From a checkpoint of a small transformer trained on Wikipedia.
Size: width 192, 6 heads of 32, vocabulary 929, 7.83M parameters.
Architecture: learned positions, biases, tied embeddings.
Training: a variant of SOAP for these matrices, 257M tokens, 4268 steps.
Each number is 500 + 40 x the weight over its row's rms, rounded and kept within 0 to 999. Layers, rows and columns count from 0. Numbers have three digits each. The size before them is the row's rms in percent of the matrix's.

# layer 8 MLP up, 768x192, rms 0.0486, rows 537-570, columns 96-191
104:509541446487512498457462472523474516395496472483478533426556510486382488478549496473412453480510553486449532517500504498472494431516473524562557508528522537473510475520484436494486409535524513601496556531539479496505538520508478483518466526488469441418527515519404453534450486528436519421
093:501515495523447488460478533545518512547543515483496500509430452590537430418447505492503581507528568484560427519497435505543459516529490449522559489545512493402496490537546504444531522525537510492512520583495491513450561508478454543461472484587477493503533524512509542480462460480551501512
105:481492428516494496468489469477514425486564531567499517507502540524453508544526475468498485489572441536489473560592530491470508474481467526487553535549477523480448464508590569423509495484485511563474489514544510521457501511434495544525465440483492421489475439576499488475534478509409482501
100:499527502474503504483512555515432546480503496478501438490459493495504444547531519537486536492475476540533504559437593428412499500461527533519593472508457531483559541471466563488536542568539495446549565497559467446494532434432527480518476510471520501481473530486570496518566445578473508488
092:465469502494444524438484541496490420538493516496490419493531534481470512464501491505569521472550505516451547523466526591411544514565550469470539512467489520494494513469520501411404500541505449553573552557471529554525479469488539545464524539510493531517501533476431532529453501518513453516
089:481468583466512583523499488511509494520467529518578518491483459449495507521535468569486471495428495562456511571396462463464488484558501466513476500508452492387491506567499421528431543456542486531500418508483522545561560444460497553577453486470520521464491541474467492515452538601463483480
107:524537581475489542509552453449510502555419514501469475413573490505563485506571492573458549552510509499476542523399460432469466561558484434506507541493525485472465490524456486545509499536529482508536464475477530534468536479488521487502463581508526565542518501517513563470463535534457559464
103:444520487520467511539502451507462435473489389434439490494467515480462465541440509442499483442516423541535434546510507475531489515539479476481455558499446493475518558505529493504468504502458511490446515452464462554512541476524507494489461481443508421461490492436438561534522474455425485428
098:535522514517398530518522478491454465547451469477477541432529455551500475515442497443527579482474481526545489478411479530548500499546452501448549466500454454516445567479499548429522491484465527479504530417435449550538478516431522493437554438433509445533443527413496505538478518458509443517
104:473521497527476508534536440556471578495482567515501540488517518477484584604490478516483506495518477526465510442494524531518508492550426500422543514471462440413411492540541514407515478462594539454448508526511477507499540567513511552505505520518507491417508512491562473531547486508411500483
101:481473492543539588483528493506478532588525448510552535488520528553549485456543475424558470483539520464437490493527438483498526506576455495481504501520447532493518556481480449506517528483497411465548476495539486470458480565502475518464429477427569524419496496513477479493503476525552515574
096:551551531509451506476493482476573499490492448550505499489510585524607528489505480474460488544437528473487578474461515484489510482592468568436526482487502461529472484430505450455493557507442498493451471504545521451572482449390537502549500453501504564506529493417514541504509501506506470512
097:512499522478457554531521472546524495520517495498578495503547521406430514600430493457543467512472510476435457467534416429490510512513461509491522566468494518502478488515506548502531601457484561489541578416545550492527489509426499560521525519501474527467522457505490425512499487522518505437
123:632535460474517481424467459468456515467488528564496504560569563474493576466516623439561536463520492512522514547474505482520460513477466514518438489463562566528500474487516542511548465489526471439517573531553519493516502488505540526583513441460490500484492452548499601515461541480505493459
103:534526458531491505496486474517485471477465483490503404511440480486413503566475546486541477601473451472461510411433430417475459463469509451502520470509492518518555469465441518546511551550489499547451522491461452482536416503591489497434503538503481402466457556490433571577487515500533516462
101:510551532537499487476471412531507429477470498489491494494453529548508529465470502478499622458460506556498494518459546563408460535546420525455474464534518457524502458428472582520566472530536576541508545558448532556462527489491484478467482505528485515466484532486546492574505470486482447517
104:450537570513458494489467502521477456556567527509532472482546553584583517522528478519595578447462483512391464495480504416470504542423546454527510498464493475528487481502587449589499468502493560481539474568486471492487507532512503515542534490520518462546474548499515546525528547465473514509
132:524519547420501476496549476425497498437416463463518472524510518532486473525493547531502448581572469509466501462414540486495398544502562475470484589536574482453453492489514452508495474537549450560458557463530581489568440492575489477559489496523470508516552441500501454443485493518473519496
097:594547512429424520500495547560544483485425509543521411487444520528558531495493505532523499505459486493485490496563498534508454448526528571483525608526552558559474474549536490490504446442556459501492544521531494476502560470505571483549507533462528467491452469558554480448500510495419541533
104:497558488496491449446557449544485443526463478483475451513496546538499523480479429529423562518581576562539515509498514530495510513518547496517560528530555488548559504459543468532505497500445497449574518525497495557474513486532487544493509526466511464457529432527402495494442497473489583536
094:542507473452458552521514493494502524449530469477504472489503474461492503569517524509505500498555459482483497495452503502533532464505587490544538493490445487496461488526492456399441474433506480464499495447502493501423528481532461458566530494528517511497498474546520433555528520494520567472
102:516478515518523482544547505466560574491546423499496498512503515574523473570515465472451492477523409519497483496455497503529478521414539498493510527524501530479461564465476481449537496471510553569505464474451506579537462545497511456535476469524565450479540401507484488526521446450460548485
101:501539519558510481479504450413546474564507505517489479524540521511472543482466543538417528477542451498538574515484543440419552551470581527498526475565496453456422501599559515459533599517455414547509507488504563507516579515506533469519483436486479559569541429479536510506512463556544477469
100:488537520535545523457453536574567479531519545486509534533519481498411543562474456553462475525457503524500430454465478487490508506462463514446470464441483461532467491528515486502490510486376505494536547542493556460543450501449470489574528533497431493541514478510499501493499514405537508501
097:544503485483508488602571481516529572572477507483456514512501490527516531513526495430491566543474564522484528507500433565473503502516452489486531548545571481566460501453462488486503472430561464509534543502510493537579479524514583523485583506541426498502512471453442511558478495446485486458
113:471501540483493469559464556504501487570503575494515462456522465509503513529453427546565500535397467489499447546480445489505507454486490537511536514520541506479544451517502552469479497507491572579547561487497502412459464466537519542527532517495511550560469453478537544472512502544461518461
099:515496483512426558478523517464492474455479518549527528509520457469539460497469463502418509530494432504520482463555490515500510479423500539497554462566497497430474471546469481504522536514545501420514494472490494501555490528505549535512458538441500442527527581521546514526523480527499506407
097:494481479433417489510497505514464376530518508479471502416506477452490534492447508510527501508457506556562536519412491459548343527501518501473496479532400561469498530507479534528540557535554463511516539482456537491484445508585509510465424496459463466475475524540449473536531492520490457502
099:472452470518579528483510486471535540542548480506535541471478459527515504492528488521459520552527477538384477433423451558453465507433552483574527579513506449482499462481473464565437552481522508505526546523474547513511517524466439442496499463574532502517545541452498553490562355459567532497
093:501419518489514488424548466427526420498425495516360519496485497567492389505456438489537494473503508527458515516511490445515527455505524533453449445530489529526548499492511543448611493527432496487493432475497500462536552487479518580549478500552489518494490542536539430541559585449517528476
098:547534541482460478519466473494525515489525460493542543462486575473468506515489490572514525538510559470552546473552502504510490583435479503555533494433505420488509420447612520508503493492544532534481449527472486444490499533529496492512512462472539419542498523477534528519433488457438530479
094:510478441532459462548520482580421542472501488504503491487539487558562469459507525480536507535440538459552536596472555456446506429479487591483569460515468518495477496514577473491459496511512531467570529537478518521550515542509492403560460521538491469536515524512429511490472424558525518500
106:458507487585505520512546524490495481503488491480479499468470492498505479455602535446520508537460521511525569492514455473488474491436485536496523543504529537454516468518538404510520587473492521502469537510507411452433501557494537550539517537488498497525508448523541482563442493446430465546
085:536561486496512521526513533543502542511519504493521533528451481522491498425518474526464516535515439469487507510510572453526478543503513464518449500483557442517438527516472600505522541526523501506565507532587532556479526480407506460522565450577534553490565515436536451521490458514486494501
# layer 8 MLP down (transposed), 768x192, rms 0.0486, rows 537-570, columns 96-191
099:486495511455482554482539494463519437520496614516482475504463570502544495488473435540579461498383522545559536545518492492435462445488494494513486494455544519518486535455470576469445525518499520477482426589511499470480484481512484523471521558505500497486484502521568528480518519534582511555
091:466511506540504545553544471444473467483431466482568552449506502492525491398589475504423471558555454459501464524495501463493542533484518429504472506452454533496472550540443498533468493502432506523503479474496516485484475558495575485560474467498495508502488480499548512453535486520434569542
102:419471547431485497495538462546479534570413443524532510451557450528496525484501469596555523497477514506481467514521439491585480489510524484557481558482496493505431455529482544456543497503549460442478537467527451491439495536548483470495538522482509457494451521434534582454539524558533472539
098:490471584444471460490475496548542488473460489518481548459463445530434546462482465472460545474452586452507484420457517476481495513548459483467413478494527458411446525481547410518484575469447503500479514541546549591550554501461471457548504512481511542560443518494427495478426563506538473546
091:486505627527462505516464477540549476506495494491466548444551485483612494490531569529529563509530472508474443516535505524560442529515448496424440566523523458491488550509441516629529481495423515541588455496478536570492540512455507472530503408488436482411430418494486546499433526526560497444
094:603499444459462464475527495477469521529460480518535601453538580576456539462459524481468519485538484489476522470441531494556454540536373491494513507434531490517481542462483553468520540448513502497475447534554533504494473509462493474514518467558434476550490488484467499471511453471572474562
095:515544418520497445517593439520490434425458456447536476548431463500531586480528483468534512506491481506514535437575532554536487488508552534487500480451451497499486518480470512494436480431442544573550508491517538427483488507502533494472496409509523485529520483482463474461577488467548480552
103:485520486491444511520552429563475452477574531476516422531454475490579586498488549509436450495572470469483545457507419483430468536465565470436485477551429514410528502443514495461457447480512556524491514521580468470459495469461550504466450504500520488552547575475510524499610530550504513497
103:472540561443531479485464399463508458478550511500437428545492516501501537436482486472439462501455534497496473499506525455497539548503531423442481613554489518507494541513540443518453413581505521527537493520565510486430540483558446478464537466495548505476553471484473515454587497486482518512
105:480527519527510551447466458559523462529537551480448488463482519490556503520519476529404514487511471560462478589511525495527469424479499542528535513503527497558494519534552491489456489458531524584522579561491429481448553510551449553444558436607513450584528487484499515444473525550409521519
103:561451470528492491468534543574481461521450503530452528446453452513453447507560557492436528556499481520506442449537501533479524421477466488550526477511454529495492509565525501518468510487504528487490548410531487516514557504527511491532468458436507476426460486530449539520492452526467528480
096:476445514510460548524471472523531494472489428516504531552453519523549539493502540526438491480441450433550448571536475508470538542387619524517448501486533489548493483521469432551473480554471568470520507579494523575388439545500537531510537483485479446483518511601464472536505479516555555407
103:455450446445539521523535477488484467560515485523488427492518532553540595528470528532502470499496512587487553460474599515534467488512471532535432556545493463446464501489558435543477438542485481472496424521515508556524517516544463500538510497521504444486509523415505500531462485602504427504
102:484537570497549451498553541506548496552435472484509486533489497565426501448513468485511499461495477435532494514493475490504527442532507497580529518499463499461432505502437497485512554493442406473527497514479570543519499476504436472530476453562508448428478521454445473490497452554476545542
102:483528487509496406452482552489513520542480520561461610499540444490552521488515489537470480495528492497479508589477522497540528515395472561519551575415541525525487488465563541496499546513498468506527543525603510479505506545424492540494452521549509464560515496513502510523502488515520497504
100:559508513482497455520441537466497515519484466547485404557485552502447460488569460458487434561504498501510563525545432468457551516512402437522515434510539558486478483466464464582524530473442522502496470522530441515486561476498513405531529408471507381486510488500499486486492504514509485554
108:493474563484457505483512534456504524495533498535478438426471521529534491503465507499534568506416517489502550479539436468542510551526480470527528460490530516548505472460500539499429517497534497594545520508544425543487522423564483515470540444507484495418544502529575450494382447491465507488
114:511537456465480514438493456354609480467489547501489481497536406493526537489548488500445456455527435468467529497392510516497490513513572521545519494485531508559490465489500503504468424502449551578499536468493491514526437499525457514519547508436505423513509477453538495483491491488439512542
093:491538504506595506482550524463541506543483529552503474444486501517521426487516504482499516434583450446434549536458498532520556480599457477438470511526581470544545522490512531524492512527494466510488514450467523471505517582419440469487494497492488540547445572421523559454442440552510452494
105:507444522530493533483554478510524495449490418490541535522503539452489547522405439503420484482484492458542564448523537449562515475512492482517418477497458424570527508505515470564534481508519504467549552557451501505514597466426448506499513486542483545574469477485490486500550562485526470510
102:515510497546444530496499526524510445486446526561507487471456469460487546488476483459408509511492489430573443434468546505555545498494437464511510546479507471517550485503541506480523456447454494480538525466511455459542545570611389455477516544503463459495544537485496557553523525468499531491
103:502489499553526503495501535565471478520522505490469519547456450529496426513472523552453437493464542434545469520549477548517530496504540453500458499426514513502481547591514507444505522459519503452505518538485511534424491442437459590545507506463444463601502514535418555468475522546473383545
094:477448499464470494485476517509450532481509402491501418457538537381491412483543521489582531453436535528486433548515515523552488439486545552548501509469570487496466549486524457509570468490433525438556524442462531507556463484463532517447489498473573503450482520508477497480579558532525511507
099:461526543467475464497515502504416524503497519491474552512527452518481481517515479424450515531509584535495514509523490455480497420537508549467545574505540543497478542399563499540461523552529502394443438535531473457461463546461578538440517490514507548513538542502452508508398492553459457513
095:559557539475484492416467504481485435527541535507519487473480522479531509482483474573450556538530450502516495471490498487498489582463510500521492497541403526410469454551489443533486548469509521539440498446480433474444466554466484506497504483541527511549470508480513525531491503499567472582
110:539466415459525546501512518463521561478551518471464482523518516468520535459496541494526556534514620468498489505464551484503539547449462481519470501474543473483453465496458537487507526502521448523547515500563474453516485448457446489509558474534483477479538535503502486505496459413478498469
098:537521498510519407538451542541506602523522417484497479470515525453472493458475540483567464473459543444479486531499459546475511424458458472610544498484490506516481563479525554549515496567548538536421463508509541499456483506535536483449546458490474515476470505466517544532515498506476426529
101:468443485511497422502529473515532504559533536555478492526543535484510471464477460480507504505514448441443448522548507452483426437535544513533567457468488467516460501524442416508458457469498526384572546539510481586561490515397534533537470489517470522501525566458500452532454467484487475515
094:511512541511450469543569441504468463548489474503438500427511461411527543487495475537495571539514593552453552521504468529575490468539515458468456473523532540544512475552497434430499408520478526465519538493450450453437445434512490541531477552486471529445499497561441515544471575503463486498
099:528464464538502545518514502502562535435540547426545474531453491557534500484535458486508493510503581464518501490504462449547414440526582525430534454414413516525479474473488490512396505488502474554457542475431490575487519499467485448567471517453483426535464508506547513511459564446477466545
091:471495557480512467565551481465414462447501508562525489534523470496473606516555535508525499409456540472487560520497583489464426509544526498530540517508487515494473504568466546532494477488446530463520505423466557465490568478486530468535547480499450466484483441560506526537497425531527475484
094:440446499432550537519529433492538446445496517438500498546530533495473510499506545456462514482504474480536540525491496568531460486524483470489491458601568511585438508522547499413501507534479467516487511463500458476523525416536449501490468399504524526464493433530448476560527491462442469554
100:533489473513495527428544534499411579554402458506546486527446460433462448446474452470537508522510507476442488470538518487538541534518465490522488503534511533504495544519462478531569458508523415501510559425575468517535568497456459504577497557483543436485507530547533463485431582474557488451
091:500482433517423526549514480459499465461446519536508531485536504444533484394607481475515477468499556535536541448503432448507501472492491518494555510495458605528493494428555494536467454441480500491470464482487461439510513479607473549410457530446500464549521511536456460535489481449474492561